From a checkpoint of a small transformer trained on Wikipedia: untied embeddings.
Each number is 128 + 24 x the weight over its row's rms, rounded and kept within 0 to 255. Layers, rows and columns count from 0. Numbers have three digits each. The size before them is the row's rms in percent of the matrix's.

# layer 7 attention query, 64x64, rms 0.227, rows 46-63, columns 0-63
063:101113147124140063140146115098138091147137093119104123117105072145123098188129168134073125104122096099110126164115106151147142145134117113123114119147102120154137133135105113149124120177121141
086:114186143139168140142101154147163109100117123102129134124124119138100126138108114130121101068109158096129136144092127106123162141103161157097123097147079120126121119164109101115088119139160090
103:099122114096182154090142113115115108098116111156136107146145110104168152136115166109142098161114105140112116109123161084125100131134083135178138140115117138136152153152114125172142142144180127
109:142128112124141175118143153095139193111114164122161152124125144086129123090105094138153139155095118137167164120127148093137115160122136183152149139134145148135122130126129091095130164095129106
116:099170124141119110087147107130126147094137123139099146125143170144140109112141135105104132107144148110133143122166107116123132107131147096141119127080131085097088126158153160102174067107129087
105:089144128140093107124139132171117088145115094126124130127125123137128090167092125138128134077095128117080192096112125152110157135098122118122129130118084122152148132150129126143163096097123082
111:126124116194110123159100120117134110134132133161139147114053148107150119175107144140087114112137132164105090124133177109155116098099148146113160125111116162127103110127109116111114108148150137
107:176167119102120117165162118116116129119137154156163134145142152139118172137106097120098146112101088107115147132121072144144131125140116073177134100111143141127131143132153091117139146147078129
104:145117116145149097103152146083100126104120106115150118109123149103147122194083113093084120174115103133139127130115134112117128117182181113126137144132097166151155127117103141155113144126154149
117:123104156130086097160123130120132147161105180128108124155108128170092091157143121113107116082141129142106139143130114104164078141153105130148122153097178147155133124123152137113145131164097102
112:124150120115127096163106137094139131122174118148134098127174097152075128116087114123133102131079133122137153123132118118216141136103116135146119119147108118126174100126127109150130123117168110
110:127142108150120180126155116179161129149132131112125113149150123145082192145128132102123091144150108125097154149149125102081181129168107136119158120118114104123123100154114091129122113129139155
104:119159132134140079133124090120120121146134160139141114066104179108166108143144120132157129124113149143156166147121140073109166129135162128146124151129158154156098112125115125147119138180162111
110:096129106103177136162125102121099150153137111115137153127113136088165079134143143135145162137153108126120097098112154109170093105152170147138116137119140099107148126113090146153098121136172096
103:099107086114089097165156193112132152150148117146102144135129140170129124110107098133109106129152056099136133134120145115158136128161150108145119091117129105159132117140118097140128129114088143
122:097145159133117147120119109098112189131130117142148132132177074099149123131087127157120110134138158131107130141112185136147122153112150121111136090118095141135119150164127128130194137128172141
116:123143125107112122107089116103074148140102129145094114143122160136135092090144117111130161154148154134112121146189106135127156112079132140112149130098126130103173155132149125138146165074098142
109:126112115108125115126164157130117091161172085109138120153130138128104067145136093175140145153153118140114159137161126106065126149132070119126144133106104116136165128137142099136121127161140132
# layer 7 attention key, 64x64, rms 0.219, rows 46-63, columns 0-63
125:110118087122145143109103079099151146110136150127100168176114197112130124139139098135091100108140120107125112147116117121132165154134125111110159071154132145160095143097153130139133113148126110
061:154101077120145132094115112088141141112126135120083162176142159115128112168152114141127072119140100094117117190128107144137146169126113117107160095163128138151104121107131129119123149143121137
104:117113140150149069112126110099123175154106134087144133158109163111111156146126098154125125100068123140117127132158128088102119161114115111142150107156105098159140124136132126093169141092116156
101:154103118143132107138163137104094113106103136089134110120111103130094153118134157157173130115107121110101159132136100155137113136130135154098145105122124079164124082199115133155158142161109140
108:157155143145133119168105152144128133131139100110135128116108068102166124155131171107166163126097152101117113128102120102124111128114111142094092159170147171142114138128118121063117118104131146
112:161122156121151149085125151117147118133154082118180115101157154118172115097146129139092111162144144135159119130108166124142083135088128112138078138135128146099106111125103159108109095113145151
104:139093156118103171098067135108096079101176131122154116155132088125124121114120106098168122141161109152072143139135132087114140107126125100159115123143121147143123102157126144124138153111119134
102:099125122144112140113117138124137097112081114107128134094150145190155086101145137166111144140106123105107085090097110119109143107118099145129111104121133131121151156186121097154099097109140095
108:132106142100112153174139093134137128122103153114140144120135150144136093122144094101145134145153139136097125102142159071200086176090089137127125118132126141163143160147131122134148116101111131
116:096136081148131146109109133137140095111140137092143155142120138113127122097152113140141136141154169123103123110106114153080165122182147086112135101138130183150176137135093155152102113115154144
109:161132135129097126157135148125133124138129142129131131134097159161143157082123114143111140132107141088142068128120145123159142119111126078122152165165144079151127118146076180115131137105080117
101:164123154160103098095149137127140143144140143118131115154209099143148129135091125109107135118166093109119129114164166157069111144123145100129134183104105126123143111150149132147133135129144134
102:120142144105105064126088141119090109108144111132102122132096132133138095056145125122130140142146128174111140108088137161184108138136109150112142134130161139147157138119126144079155133150135138
112:104117158124136080149131101137156164135153109138122135147103168108125139122143153112162164154108147147126083160158127153199103122145132114141136106155127128142125114120151119114171103130069107
110:104101102139132103112113076121167108112130108131163113151124128146145146084151092152120121153152118088100114118118134120106118144154144134112129126115130107142092155126110101191121053109131102
117:129150137160106132068122141112150108114127140121114108098101118103104176150151157114131117102130113157117108122137130067087141151148124142123142150177146107131123054134136150123140133101093141
109:140182140139158111133180101123100132065126137140122134105093100135116174140112133130153125083109136136158150114087134092131129105110140124148120149172113149129145133107121117154122079139150087
101:112105141113142132116176108126107154162178140126145125120135143060153155093111125164118159115137095139123140115102177159126099156172143140170139133114118160152092111152133126128117120101120109
# layer 7 attention value, 64x64, rms 0.223, rows 32-63, columns 0-63
093:083107104120133117137139132112143141135108115141121091135197154083140156129131100089154123112105126115120146150179131100119136121105136160134094132109143171140138104144115082168149160102144098
112:138114139166160119156119149119069121160139160116063135137121149166142165095159130121124132138154110105132099119104141101135098135159131072150166148153129122146122150155145105152131152101125135
096:134197143130117117130155099183142098122123133122111129153147115142113111125125145089103154158102126110132116128190105148140132142091148140125133098086092150099095103140141140078155139132145120
091:106147190098129128100086170152139102151157147088136163097112130148101115106096135108133113135127140086130096139110137095137157146148132126129134085126149106125133100135143118063156132148131148
106:140143134130160099136094138160106124114142173090102138123112122142135125141142152059141136107080124156123125135119131110190164084140128108090141083139146133135102132155117156091122107113118147
095:124112083197145140104130120130110089100162135139091137119114160139117171100118138135120121119159128135159107097144129103142130117145143114134150150160150116150176126107168143092110109153072130
099:111128130093140110168101117149102121083133124113143150076153086135133080131109161091127106146098090135152163124130122137176169123130130136146098120112089125144115133135154116116167143140171109
113:147154126136125111110138106134099091141140156159116105149152161117101111081104113117108116126136127113098167119140097146108129155156095068149142119116117143115115129134118069113203135103114133
092:171154115120121161147167142185120108087132138099144109116128136078139153144129131148090105122137105121157173134123136128161150100126141088086139132101137180165108129098109130116139152115131150
107:145174160137119150091121147126134116138106116114125141116129151129138101136148135135109159154101099142130094136150143108142166155110187137082144122096156077126112109075113169117080140134139107
088:145107139108142117078121146130097087142172143108084132109126161149143112164143110075124124083107146155168175134086104139132146134155149126116124126167138099134146145142125101111132112108159150
100:133105137112092182082139168123121136117135123150108141107129139165146149144123106102124128101129075112105151100157097169108153147118103120108117126160098103130173140094127121123134117069136101
084:108148154078111162162149098133166166115128093172146156099073136129146144080115119141113140187137134128152125085153095144124117124139153112115129102124166133139145128143105119154142126113135140
100:090122133153114116138131114122087159124140096135135091177103165100121117114079107135125129115138123127119116069126096140177094179143117114144149147099128086143138112175123120098130126155134134
095:095123133128151092127166113094160146130095166171128138112148125113128154096133142129085116076113117134129153141076113114117162132093138117152136136129115130135077120151106146135153104099069135
090:142115140147175134135134118099131134102173075114116111118152138140148119128078104138153097110140165170149129106169134142116106147139175094138096145132118147123153175153153108144138119171143106
106:141152157129140125097120100122207146104101138107144125121149110159136130142134150109120148140081138093165148098146121155143141115121119135101086108102144080109104141129138160101163091146156142
113:136124124097106119178175093158159127093104164130156099133128092156176135135139107137170127134122110124108108128133093159097115132118106156127127154139141106138133127122102101205133117121155135
100:139099131112146136109123131161125127148148168136174100108097114141111121124115085169170097113165118130127115157158137146140111134144088154164082116111112125163093086128124137180124132149152156
103:137120122118094084155123133148137131099144063131111139135114165143158094155119090098152162078096136119098150128168151161114163154112114160130127116132140099136152099140129111120098110102138156
100:134147132114114132145134134151121139154145149107125132132135124146094092133135121127174092127110133115048156123163118137097158181094116127150165140090125130117114080126170142117128116121070118
095:119184143109141082116124148159129118136147149093107158095119146154158115118133153094140132135108134145089121122096112098160170118181142078107157114143121113131123166115143103099130156145097112
101:141168155144172100141101127128136095123109187121143103109135095087125081116139119136130099097148116128141116184089126087126133125122156126159115137087128128116111117123137104122118186128146100
101:138109162143156090158116149106159155133116136069158125115136080130139133127140170109151145129036108125133120138104104135135125120136156121121119113131101168107128137136147140159104140140170112
103:128142111145147125048120156134076091142146120105037128121116131137123110114113120127131132106152106103111160131113139087128105110141091086136135124157127112137136134154142121114137125158106135
097:145160148094130140139135090163153116142144127142123154097106132191139106140134154115134152126103173110151117143126101197164143134110131153133111120071092151116106147149129164102119147115129134
099:164102131162100137107142146121122113165128157154116141113082130141116125134129111109144119112120074096130176116167079141160111120145111112124120084108126144136126132148140060120120155129148177
092:129158109167168122108151132125141105141154119122145139128130129113110084093115156060116120135127119126155171141125128116126122119132130132119173093073150131081165140166089136127127165125169143
096:140144112084152165155150105090156123115120116146129120128153163136173165086116107127140138161099154124115083147092139117117138145164136156131090125101132120089101096124156129136167143101156154
105:113148126156162126134141095135159131121082156094108117116119103131127128148120142119098128168127139153173093103081146133115127143164153117119102147131173091137122115098139173152154117184094127
114:120083107137111159111133136139128141151127160151122106151127138114101145089083131179111081148154138109130100107107135098113110161123120093162130179104108143136094100116159092164109126109102136
105:115131129155148117162160133126160111149093128086101126137157118144116104140065139102091139159114161134128127115148130097177142128146120080150138118097151105099122165131151142175139115107133170
# layer 7 attention output (transposed), 64x64, rms 0.193, rows 32-63, columns 0-63
086:131085127104138135157142119096106110147125151154105090154130154131116135144105141075128078116142133130140119078133124077127159129116165140143109121117119147126141122121147103197132177145094116
104:166083100160145107174115203124112127134109126121118147138171111096121125134148151142137120146167144099149173109138110128113116129137127094119149140146109154089108148110129091152086124104111125
093:155125172098184159122134131164152147099114133143118159114115120141137086127121134117070134088132130118142148120141093131136134154115108158123117128146088111093124117137061124125169168122109148
090:111176134160142091130127103174107124134140166119117136168128114114107091118107161100135137125122130103182140170151146147169108149148192156143142117119115133069121120131124111114137112119128144
117:157129125161133100151144173150124096116144140121120095168124075178112131133121157108114107055116119129114144163100114143139154113184112108118116145139125131121145104164134114102111105114107104
080:122161096168135142125167144183128116127114164149110143092131149134158133147131099174121147139128114166114171156152084115109146110142134126133159147143157146118147158155169156140098115116092151
097:113136165128139093166118127163109120149165151151177107094117091145094084105132146112133137115126096153092132189109104129161136135112130152102099154133105118144124125111129140168141156157112104
113:121134124133125103130136118116123136158127149142147106157148180135161112138128119135075142085135122099122160136120120134095075131122111190126125119105060149106105136123141076105103130108116096
091:145131147127116164123150109121134102129118075129146090161144066133137150158150078147136148116125091114105164135116148123133137130139136142093181153092081148126100110123135135176133118151114104
101:117165123135106131103155154156164121122130053159090132087125110130126148144110175132143099113124139120127137149136136156152115098127105177132115119137154107097116142101120126197152118118150146
075:126109116125117085123145149142109132148112157091103113089151136158157174105087106094155106120163138083100149162113154172146167137168120141117129153118102157138131106127111141121117098151151111
097:103108122130129125112107136151074167180135087123131153134174127138133171128074119146112108114145100119091086125164115157129114134129135145155147183119103128153124121143154155154118158104119126
081:147142173123135107148153087110158121155112106188116127156095142093144115111116160193145130143114133118116091141159111155142117153135127091155151133135122109162099112101141099150122110162149126
098:137153135144130119137143149136179157122116129135130113085152101109146109115097099128082085138138129131146159112116152164123093142118193084116091124109128107156117099161152098121097135146090135
085:121149182107099108133143155103139083147097153140132132126126129146119090072133078110113126117148137114139115111155151079155135090156091109140146133131120098140135157136137146125076101107094130
086:097119122138200140127124110111138143107139107111102125131176175135114108106089139172124118152144148153126122177095105123145154122142155112089094127156090156130126134121151098155110121140156155
111:103110170149079163116072097134157104124121119099141092128093104148154087140095156136141114135088129133145116146161105175158131139107094130087119123166106115110134139154122146120127116143118135
123:128112158141112132116100115095099159106107123112137123129115106120123106127142089105120130104123150148135108110116127141073126200119091117163126143118144111154125118086122118208107131154170118
103:072106120135149114100122141136105097120130160102142145141112132124118096156126119088100128131079145141108137124125168104123084120121138055130145135096103108143089123133141134156142161118184143
099:133104072115151101155136123168120115084160101136144100121127144144111131105121099126124133113113144073127096071138168188134169144127130154168116135125125110129108130163133128138106147155116149
102:127119108105113142104117085164112120130139121124109151139114164135076113127126076117145111095147138089125144152147101154137099106138145113168095115119127095119129103113125098123111160081071089
080:135198130123165090162106142160124144156154117103108128136123159164118164144131165145142128100110131109141163164136126110149111147125109121124106167120136106124155129132156121141076118126132063
095:111110127141194130120150121123174117127108146097136116093105065126101127112129137100140150123142162114147170127134122080166114111112116169166118121101128140109152147119155115133138135147169089
093:158128173141112126136109137097145147142167146073109173116099101136092115157131169124146097136154161129119145119120112145160160127114155127142098103158099160118082120136140168166135129114150142
094:153163054119133142120138172130107130156127165107064126139150109140140140104123145147113157120121127109107143164170119123133101108132129133073126137122113152109149111140133138110085182141141135
094:122127159115148150140100109131148079093124115132124166132127127088128116135107138095112143109126130097117144138130122165146135178142118108142112173105120101137134179098097196078165141141130126
091:187100120183121155156114125137071131168124120149114147110066150142156118132108142097119142092136113098133125114160149123149119108124117118117104159085109156127087111150148129137151116123149123
093:127169131159101124151115121115115086125082107104112155122123142097138148105138144088082147133128137118128132135100073158114176085119129133108114100117125123124133120151135079117166144186135108
093:106093163134132149118134118134188145140117131160141117151136129121105144147185148097137092125096195118172108150098124144115153131142131144109140164124125122111116143086133126114092144119138181
104:113139179134129126145166151135173090108096126088105128106075151164132102161122118164176094147126135162128112115105128144109091131118148150092132147166147111107167143107130128121137119148131112
122:131122138152077128082159141116157136155128122116138130141114189095110119110149102100133194124139108111104158112109137091141099138114142086140150126127138147114140125104149105150109159090106168
105:119147152167130112160140123088094159084107117129099088175098139122124119135121115137090101140115121114113174124109145153164134105092114117112120159180122127097138130079161110104148125135109133
# layer 7 MLP gate, 128x64, rms 0.386, rows 0-37, columns 0-63
098:151140110133122148116102180148133155152114101132105162103097100095103132131070106100137145095050140116154150115118176122130122164120115133126119111117154111147155111147152151119119129107151123
089:125140128094149169146150109136102103120123123154133106144151111123111156102109122140148121101097107114109096098138095142115146133157108143155083157091171132119099126141115105158116096206115100
096:183128125093133168142130113150083117134147126143110134127151136083120107121162135164126160179153137113109130120115127139146188102135128087148111154104075145113095122148113118132160109156145134
103:123128145146102140106147152095123121126107102108123117126128074109097152135124156163150103147095090087122102116108130095171139135123145111157124121115086110155163122197132127174119117135127164
082:122092107149119124146109196145116120126136126127108114181120103135138164098170144132130108161100112140132138127155158130138124129108114174134127112129095135123120054148105108160158093154156122
103:128123126132117130179129124136094151124108085084166086089118080098124167129135144144154111134106134105131168164104127120124132106111122098117100129136140152106073177118141168125102116134135129
099:156161157102120111148132130106173125094182104126123143141144081139175151121114128145135126130134079149116088128122137134161114142129133149142087092115093179126130156120163124124108169109144149
105:110100140123123085171128149162096132134179137142108153104138108121129168135189131120127114103132113142143103098133100161131144137146080133081159155133126119127135128163095088143133139160120163
103:100129112117129124143121137166077107106093140120094115143135109130145152133130146118146129149091155161152138154175149126182105133059141116133139128125091080129147147163088149123094116128135126
097:109108158108155126155114169111173177135089155124115143113151079155114129117176141104099125100134124133102131116124145116125095086147164118125154138123147157105132108074106107150143119165131116
100:157138163108145173159111102148120182108131090112130131135143120155138112108119119126134151091122084107121071076115126145130126132159168127151136159105142112133163112137140128139111142065143142
106:090135135130160144159128114107129129117108097103142088154108102134128144104098101130110119154107123124143126107149132118157152096170101151166109110082143096183159127129097103094138175105129100
107:114126100138105114158080154110156093134120092117147123127178092130135112147124110107179089148117139143140154107095141102111081141176139105115144096128140097122141120115101154135143090119161103
094:157143138132142137133144107095154171113165169143180123098150128102123124171136134157165141107170110114129116100090127070127149115105105107141093145121134096127089138130108102113136102143154100
118:097157131099120096116118143164123150092136137129127153097142063084121112103121114136157110138164134145132180133134112087172123156114088145136106132131114140139161169150145111127163157114146147
090:115089167094156134129140137165144126116120127162077129114130109156133167112131145127142074164152108086136136110142172111173142138149095114151143112130151148124129130151123105128191135136097137
102:149156112142133131139133162122126127106162077129139124120161183102094135115112130109168132137141152165146113149118132141132088111115131099148099161139130089133122091096108117111120119128206093
104:138102147170126120103135138101142158131125153102146148146145098126125151138141130144144139169066160111087122172146132115116125116168164094128090106149128127149117147168124153166115135127069146
103:130127126163104168127145131113160106104109186172163155154091150113152139110094101082136125152151095112121154143121149129128090159123147122132120148100149118092155160130127125103172122135107101
092:106132119104137148120101133134109118173156097119182142115133108158139129182134113137125161180114102139099116157116160089093168119122118141112139135169103136126122089117104118177121154115160118
100:103148096125144169145097121150132136149120131102125125072125073131116079113143081118159129132131129114131121166142107147104088105156155094135104102151144104096141106119154154137133118080144154
106:117167121138091122140108146133122130164144135106107147119118114165163177101098163124135114105106150146164117108166089094134146108098171089085131131155157128144141104115137149166097158119124116
102:131117134092168121175082136130140145135129143120107127127162076165111138110111124113126121122138144167117113142101142128108108134115130146132136145131113083135170085158075195106115150132165120
095:130116106145139172146132156140089117102110146137154131171087107121149129119130167153123143175078165139116127137144111112168141087115122117169157158128134118160145112165078149128118128160133149
102:108164150130150115101119148134101129133196147204119114172142147124160127145110100086147123123131144141159131130146125102115174126111097146132133145101174105139146152115158149142109114121153129
099:133175131120159101147154129111112148101087091102189119115155147117178142131131122092137115154095097147109132128123130105158132113091169117111157089111120131146120107135147119123110122068123114
097:149149136097118115150135143124084143125136118106138112149143141150160164066143107114134082157081130142149104137146150098177130114116133126143113148116150084122151138136123148130118117132185070
102:106155110143105141117162156135126110135168134151091090125105118127093158142140158104138125133153128135136151153144114115114154142081178128086144120121156106155142125174109136099142102122136056
096:129118162136106115162145119095110136145118141115118088121115128074143138127139114169164152121142127132152190149121147120095120111107160119151133129125114104151140081093160090149118112186127090
092:093145131146107166124136113144158147132131113087126098125142100134160146160144157106145091130187141134130142120143154097131167126145112154149166145145115128124191128127098127134169090109173131
108:149154157129089098135114159164135140108104134121126114104157154142136153110122088163111092123139167198130148134148177145096119134109135114142135117119147137133137134164089136171095153124154156
100:117162108103120155143144125135092121118160125155109143170153098168103136077132145144170167172149155133110105091102082139140132119120163130138075124134147115135122149128112128099139159157153118
092:118170148102142108133125139160070163147117117139119108106129119133102136131107168153134120093103182142098130113115074163136121105081110111122099111068116129105115131119143160145109109126125109
103:092158129131126138165136146173144135146090104114119142121105107134125141172153179102116113128132158177120095085157133110152116159164123088139157145139149140149138137132116191131120143154146138
080:153134184180139132145094159126113154157113111092107119162150143055130137138160122134145115134131138107124096140138117152114101084123107112140149160138128115116167149171144119116161158127108140
093:151168153109103078127173113180110112143104158113113144079087139152155142120121164110118122123166132122124091145131128101162107151155125118127142119135137132110157112115127154154077130130088104
114:157147143149188149139148146070125097148114120141118155087111102108126124118112139117137154091113145137138072140102114119128097140125134100132120127107132110119129145071136088143096166121079107
120:171168103111125129095126127185106106122124141158160130146080108107162154118137124124153090148131147150136125117137095153164166135106134153154095134116169139130173151130142120119126125183114112
# layer 7 MLP up, 128x64, rms 0.368, rows 0-37, columns 0-63
107:173135123136158112170162084139121133103129089128147165106161163101147174097118148134112115111131096137120156154150158136082124140153129106177092127124088142098112139103134129131144139133139097
090:123156159121159164114148163135156088142075146151129095159139147138147146131115088122111115126108150196119139186174097118169129148115122111129121133142139129112120109150149148115134142126166141
107:102168144124123146122096098163143124142141117134128147150132101106159169065091111090181091140125085091121173145120166130145129134116128147102109098112121158146147113137132120146117153132131105
112:107131126119127120182106119147123142104117117146153145166141092137131188126098125127149084131116147156118124139119143139156142191126169139081115132166107199121122136147105113122136136135101123
094:099101098076114147115147107145170113119098140129105129115134084093105142099128084139102138190147126113113145120139084117147137099113126085131142127139133105124103105154111125076142085136120122
106:128106094116141137168095142162134148116153128122115082114134098141117103110164126137096060147106087118174122104170109114122102137131108090135157155109140111112105091141173127125118116120145114
106:116109112121158122100156117137132132127106138134134096126104131141140113152124170162115123091092112086120134114107197073142135128142178113162120163171131139130142105136174125176125116146131144
095:097139141158095097128150096080116111161144155121136129123108111126103133166152157155153147095156157147116139152110084117070136130144118124108142168107104116080139119141132123120101148134173102
096:107129146089127155126156134109120145168139148127128100166073126141162154102142143163132095168135096095108097152153155125143085116120083112125161141119123118100130102144162148127110118135163166
106:139143129121147137108096143126174148138096158084152102135133136076112106131099128098126099163150075155202113124071152134135104134150113130123114149148150168126136116138135135144120132139131142
102:130118108141138123178112133154144142125120174151110125142128146167125149149110183087118122130135108093121143169088139100110165149115133129141062097114138147131135104126087154116092112108091138
088:102146128157154139087131144118119086136133111146113113181108127164095134092109160118149127134090145135095088102151125156166078139135096103167126091125145140115111120123100099147121115151110097
107:122113102104107131127111098114142104137124164156114090116082137087097123119190128167171150119112121132099140150116087126131137074100121143112123145151112101080118141127139125108133111169101148
101:132114148110118107117094159125153099104123160105144137166099167180130094118135063180117125111123129140116115141153118125183097090133128139132090179122124143136143103147104129115121139144116140
103:127167160124120146108104142139123157127143104110158143115081142169103165150108137114116126119088129126148149092120117112105138126190152109117179150166120112118153158147114138132164167106167139
101:146123173167047110113097123129123114130113114131112107173111143161126166140153151131121075137139106089107104109151111094105140143139134144133134109112130105117124149087101160115145109097143141
109:123123110093133127124116137111156130099121160146151125149101155115170138077081177123140133161103132108112137122140127094110175146134132127120096108139135130175182135120106122127077144110079137
104:102109135095117156132117064143159187099145136182137139129145147127125107097115136140129147164146087143147157151130141151119089097116127136172102139132115123088116108104161117167136114124140143
096:090158086121155150143115103137089135094102151127162132131110151129117115134149162141140117088112121111140130079127139155157068095113127141153141153144091121106075115140125134121170102099106133
096:149153124105131105125106149132110082135145128153097129098135106126094145126119087126179171091160151146128146152099149110178143125111111124116138089170146145096101131136117163113128089108168134
106:086133100103155114127100123132115132201177174145151115112099123118094146128109127164139110124142113105141124152121095137140129121168126143102130165177126142093117105139124164132158087105132121
126:114158122109122080094150117115128086172134103150105127122094150152112170155153158132132142127130133126147108082137112128143100166157109095088126114146124126126131181181119129127115119078137147
104:146104131130149186148085092089111110099108131145148089117150126126131143123151114130140140078110101121136116137080096121149147128117173084116109136093101109143071145130122113104132096114117117
106:169110127100145130119155160160132118147140133120086137147125098149123129134150126143095135108138168146090086073121092103153147126120135102120135089158164112090126134142092135126080131107135176
105:106109157120130127135118163135100105139140162113137113125119115050097125139087094154114139159137131162125132163172124117120147160082128102091160151118136119176132149151115105083134124130126134
087:101073113117144124150091156164107084156117132152102123159119160161113078118123153124180143101123120160112069116113160141135131093134128146104123155137120119145155134115098117103150109120132110
103:153112134126176140132109108169138145078144161181164133152099153158134110119152154139106145135126121165131152144162148107131122078110111144152146133157158149091157155110136126105101100117109109
100:168118141133140074137147171101159134124151137141093169152131131141094100119116103116118126077131168139114117118176125157101163125102125116134108146068113088137104108145110128137102123128107155
076:132130135096140102168095126152190137146146147109126123103151111148100108139123128158083143103146152161113106133140087120166126145127123088101104129148133129098158121153101125154113085155094172
105:129139133116132131136189112109132148093130155131098121128141142152096172129135137125132130143119145144127113069111069152086133138125108142149088082109137140115121108084101109097146168110118087
097:106197127153093072130157130113119157123145116098105151146108146099137126141102086098140102089131133143134105110135126127104098123087143145165118152132173137149100134134130142091129126114105088
098:133104090112097093118151170116143107164115153122169164084114106110110143158111135100132112121161125108118167113139130114112136129085093137158141112147102129118095138151079140158083107116149107
107:117106125089145096093082139092153139165113123141140064150108118125116125159132126155121136096157121137113143101142101140112156150113151125152137122136191085152124130158133154106146147164125095
116:120100114137170093132161134140132121124153121110172123160148142101163090120125121105139131185122130145155157137128117136103146150081096160143152121087122106092141103095126084102133160161111107
077:126161088141117141142152159128152128128185134181160198101121107135148104132099130125114109111112098092122155135111144095181123112100141138122129128120108150096115129085100118124123128138128163
096:099111123093115158133144147136172112126152172096140126108138110111153124138160126192114127148144115117205167164139099135124146125135158141115127099110118155108165129128108156129132152125115168
098:114152153158121133155057091164119140141160121137134072128114175149127137119136153129165135173133131141157130130144097121119140102157093155094174140113115141139116123150134139153114168102128122
095:095132111161122164116128140126105137146118100092112109147143125134162187180112156139103133126096155076089127099115109139128088117107157140149127140117097163154092118116112102150132096134115158
# layer 7 MLP down (transposed), 128x64, rms 0.234, rows 0-37, columns 0-63
107:120136140126119173115186140098119122138126108112121103163154083158138100140122065085087097107127108111123131137116090132123161100141134144141135145136111120132094084114093157111163131106139145
092:180135153104106175159140099127104088111131107159190123124137122141155157117122120140141127143111112136111139115147084157110108129144107139164114152102127092128137107134120095111109098138065154
102:152107132130136116088161147106115072109152173109142190121110162124153106142141159107122125110125148159125080112141153129107174155102117156165151102119094125131144104153123110117119123154116114
106:108165160128108138136159174152158105131124147119102115125138073140122118153147101129150096069091117123163088152139120111166128100118154144164161115122084118143121126108139139151118147132118170
100:193128141129116176119100151137142184131113117162159053110115097086134108132119135148099141100142150134150113146139160139139118139139143110094125122112096148112127154142167135114138104130148114
104:105127127150106135117077142135114156136125089126107138107128116096123177131160073108111120112124116115094190102137157154153162117133124138144160145133117162104097140117186129136140156095150130
099:109118164137105096126178159093130115136153126123157123129125127124123109124085122118092096114100122116140111150084125130168140106138125156214099146153126129137146119131159145110126124127076163
106:142146138115096078098155118117105109127155164122128135141166134138157135154097121120191096137117115129135134114152115156162126122088131132076101108146150123116087096123121118148172092119100092
094:127112104122183150122137103107146096131178136127097214165126146108125137146112181116138106121119139122119117106100110138154126110150150153117138169125099126134153095132135106119146127125135081
110:111148079088151121136132111128149109131121129227092139122114107109150149099123115106098145137113131089109145118156104122143148126152109132101154128131124108173098129127116120159139145126094090
098:130118133164095169141105088174182143171116073153106125115115087140147112125078142125167103106139105119132104132165119122131113129174138120117146103132165150125128134108118137101162141122124129
094:143146128111082104155146114097148158137138128097143089160125137120152092123146109134135111153145102082145142125105066112123124133135169106084123148116090115124100167138176141154123120098098123
110:149094111142116093095174111122103126151138130149136181106091135130097129143140090165140132116180115130156117167138103144121151157101084166152108111107147153115114077126129149121140118133100118
100:124106142119103135163106107111105122177162094140118088162166108115151112129111131116130129136104111115107118105120139156067141138113131145116146098181112149096081139111096117111159166111115097
104:186098153125118110097108119161106120131140111131162159141108193153136121110144132119171160135107123118128118138118139115077097109165115100122097167110100172127119139160107094134109134141139150
106:124090132107124122097132081157133118116119124154113163166122146133143164162149107115124067151140143095120136139135162097122100129123156110108168108098154117105092134156124137192132148139106101
098:166149152163136138130144106111112100129134114097141164123159126135100117170141111130128119121147136145128139136135124125193063106142136168159123136096132139118109129161147156108155110119165063
097:095153118124176136117163130113128121096088136112140120114097140121124113107123128101136086123201080160168157110113110133153142124127082163116137120091119093128125137121122099132159139160157121
097:110110177111128115149163135141135135092121105102135078160090115141131079164142108130140118111166135117165185147155144157133107133129109144114113179157132116105148132137111120126124169097114098
098:145104126164121149114142126101128115137154107089145098102125130128098140134080179158120088114084142139144135120125144133087118117115132111088091129085129122130142130164104147121175138103069146
108:097119162167114155113114118150116113178176151114089116163112125134098113093127153129115090127120088093115098152098146128132111164080159128150142137132100129100106131170129156141125156141148134
116:123161132087120114125141147146121142167154178169101075120148141126148148170139161135132141120136148159140071077131134138136136135144139124145170113158146134100134133130124147161108083108141158
097:085097165126128126112133129114145124137113143113148157136117075153083129111123138092074168142134125131104168158148101106164130148102118153128115161150142132139139086115189138125111135101115154
102:136122134097108158140131171115116140145125130186128156105150143168115137142110120086125113136141152120116122064095091107141123148168126105116133123130133113118118171202131131161139119099100137
097:087140129114075127137114112127124136157142114089098069102108109140136134124154133113101117106081114142147101116135150136149103136107128112145056132093082130105138111078116140127135112111147101
091:118137153142096109079121124115164118117089109157092177160153138119142121114150131150140198117149125154099110117134119126130125109158136177168096128125125146135125125145159114125121125129180173
101:140133104098104110110153111174098170182123100139117138160158131101137140131123128101128164136120107133131163126165065123134098085125097160101153130107138136163114134163125098129152109115110150
093:135145208131132127169130182175127121129128124157162083153140116122137109114146117138111113085100123093138140102109156152145143141134121102142127130157131122096100099151150114145107120085106145
086:137136109164131115125086141139122124168121150115145126094142119090122144090108134130178113157184089145127134126149135127089151115132165160107080143093130149152106130134144099104167151156161122
106:121151176116143156087136121118135149137143127131102127113127140158157131111151128122135126131154114122133119162114093177119114147089111108175097074154145105123171167084131105144136071134102125
096:165146141123154118145135153164114116121106164140117056133101135134169110168122118137122108110122111126167156140155140107152117144133116121104144102144091069083121150126124125173132171138119145
096:128117191140093102160125138095115104133126135080152106101111143137124110158162134113087116101139126114153142133127119135134127102173099117166114122132108134098182101117143128134074140159092150
107:118167136118119098160098121139135140117131129090129116119135137090127139135182112163099142141103098137106124126081107106139159092120164143138147123110092131151158086105146162181121087143122164
112:103101126150172103101123095109111135078148106113119143105125123121086080100145130147134128125152140166152107170120145118148117123131121163158119124144104102118168135127143089149123140205127120
090:135120123150078137108148160138120126151107109108147110128147119135100133134088171116077144113150101130107164120143153132124088158174134139128114142136133126154162055114126149105138091119085109
101:171136099110121079165126093141152163134133148105158134115101130145104196141113142068088139139142128122156128102114131125161088117139125149155127141131111116155138098114155117163113107153150126
095:124146147149131144108119107155116131154096137092118129159129117094120072139109101139129129161122158125161115180096100109114128136097106147166185156091119125122118097123139174134112179126150134
103:166125184190127130125166096123153084120111153086133105070121109141115105123139105121147130133118107150097145158145137134123095143101145154111119157111114122106132128122126129122143160171086149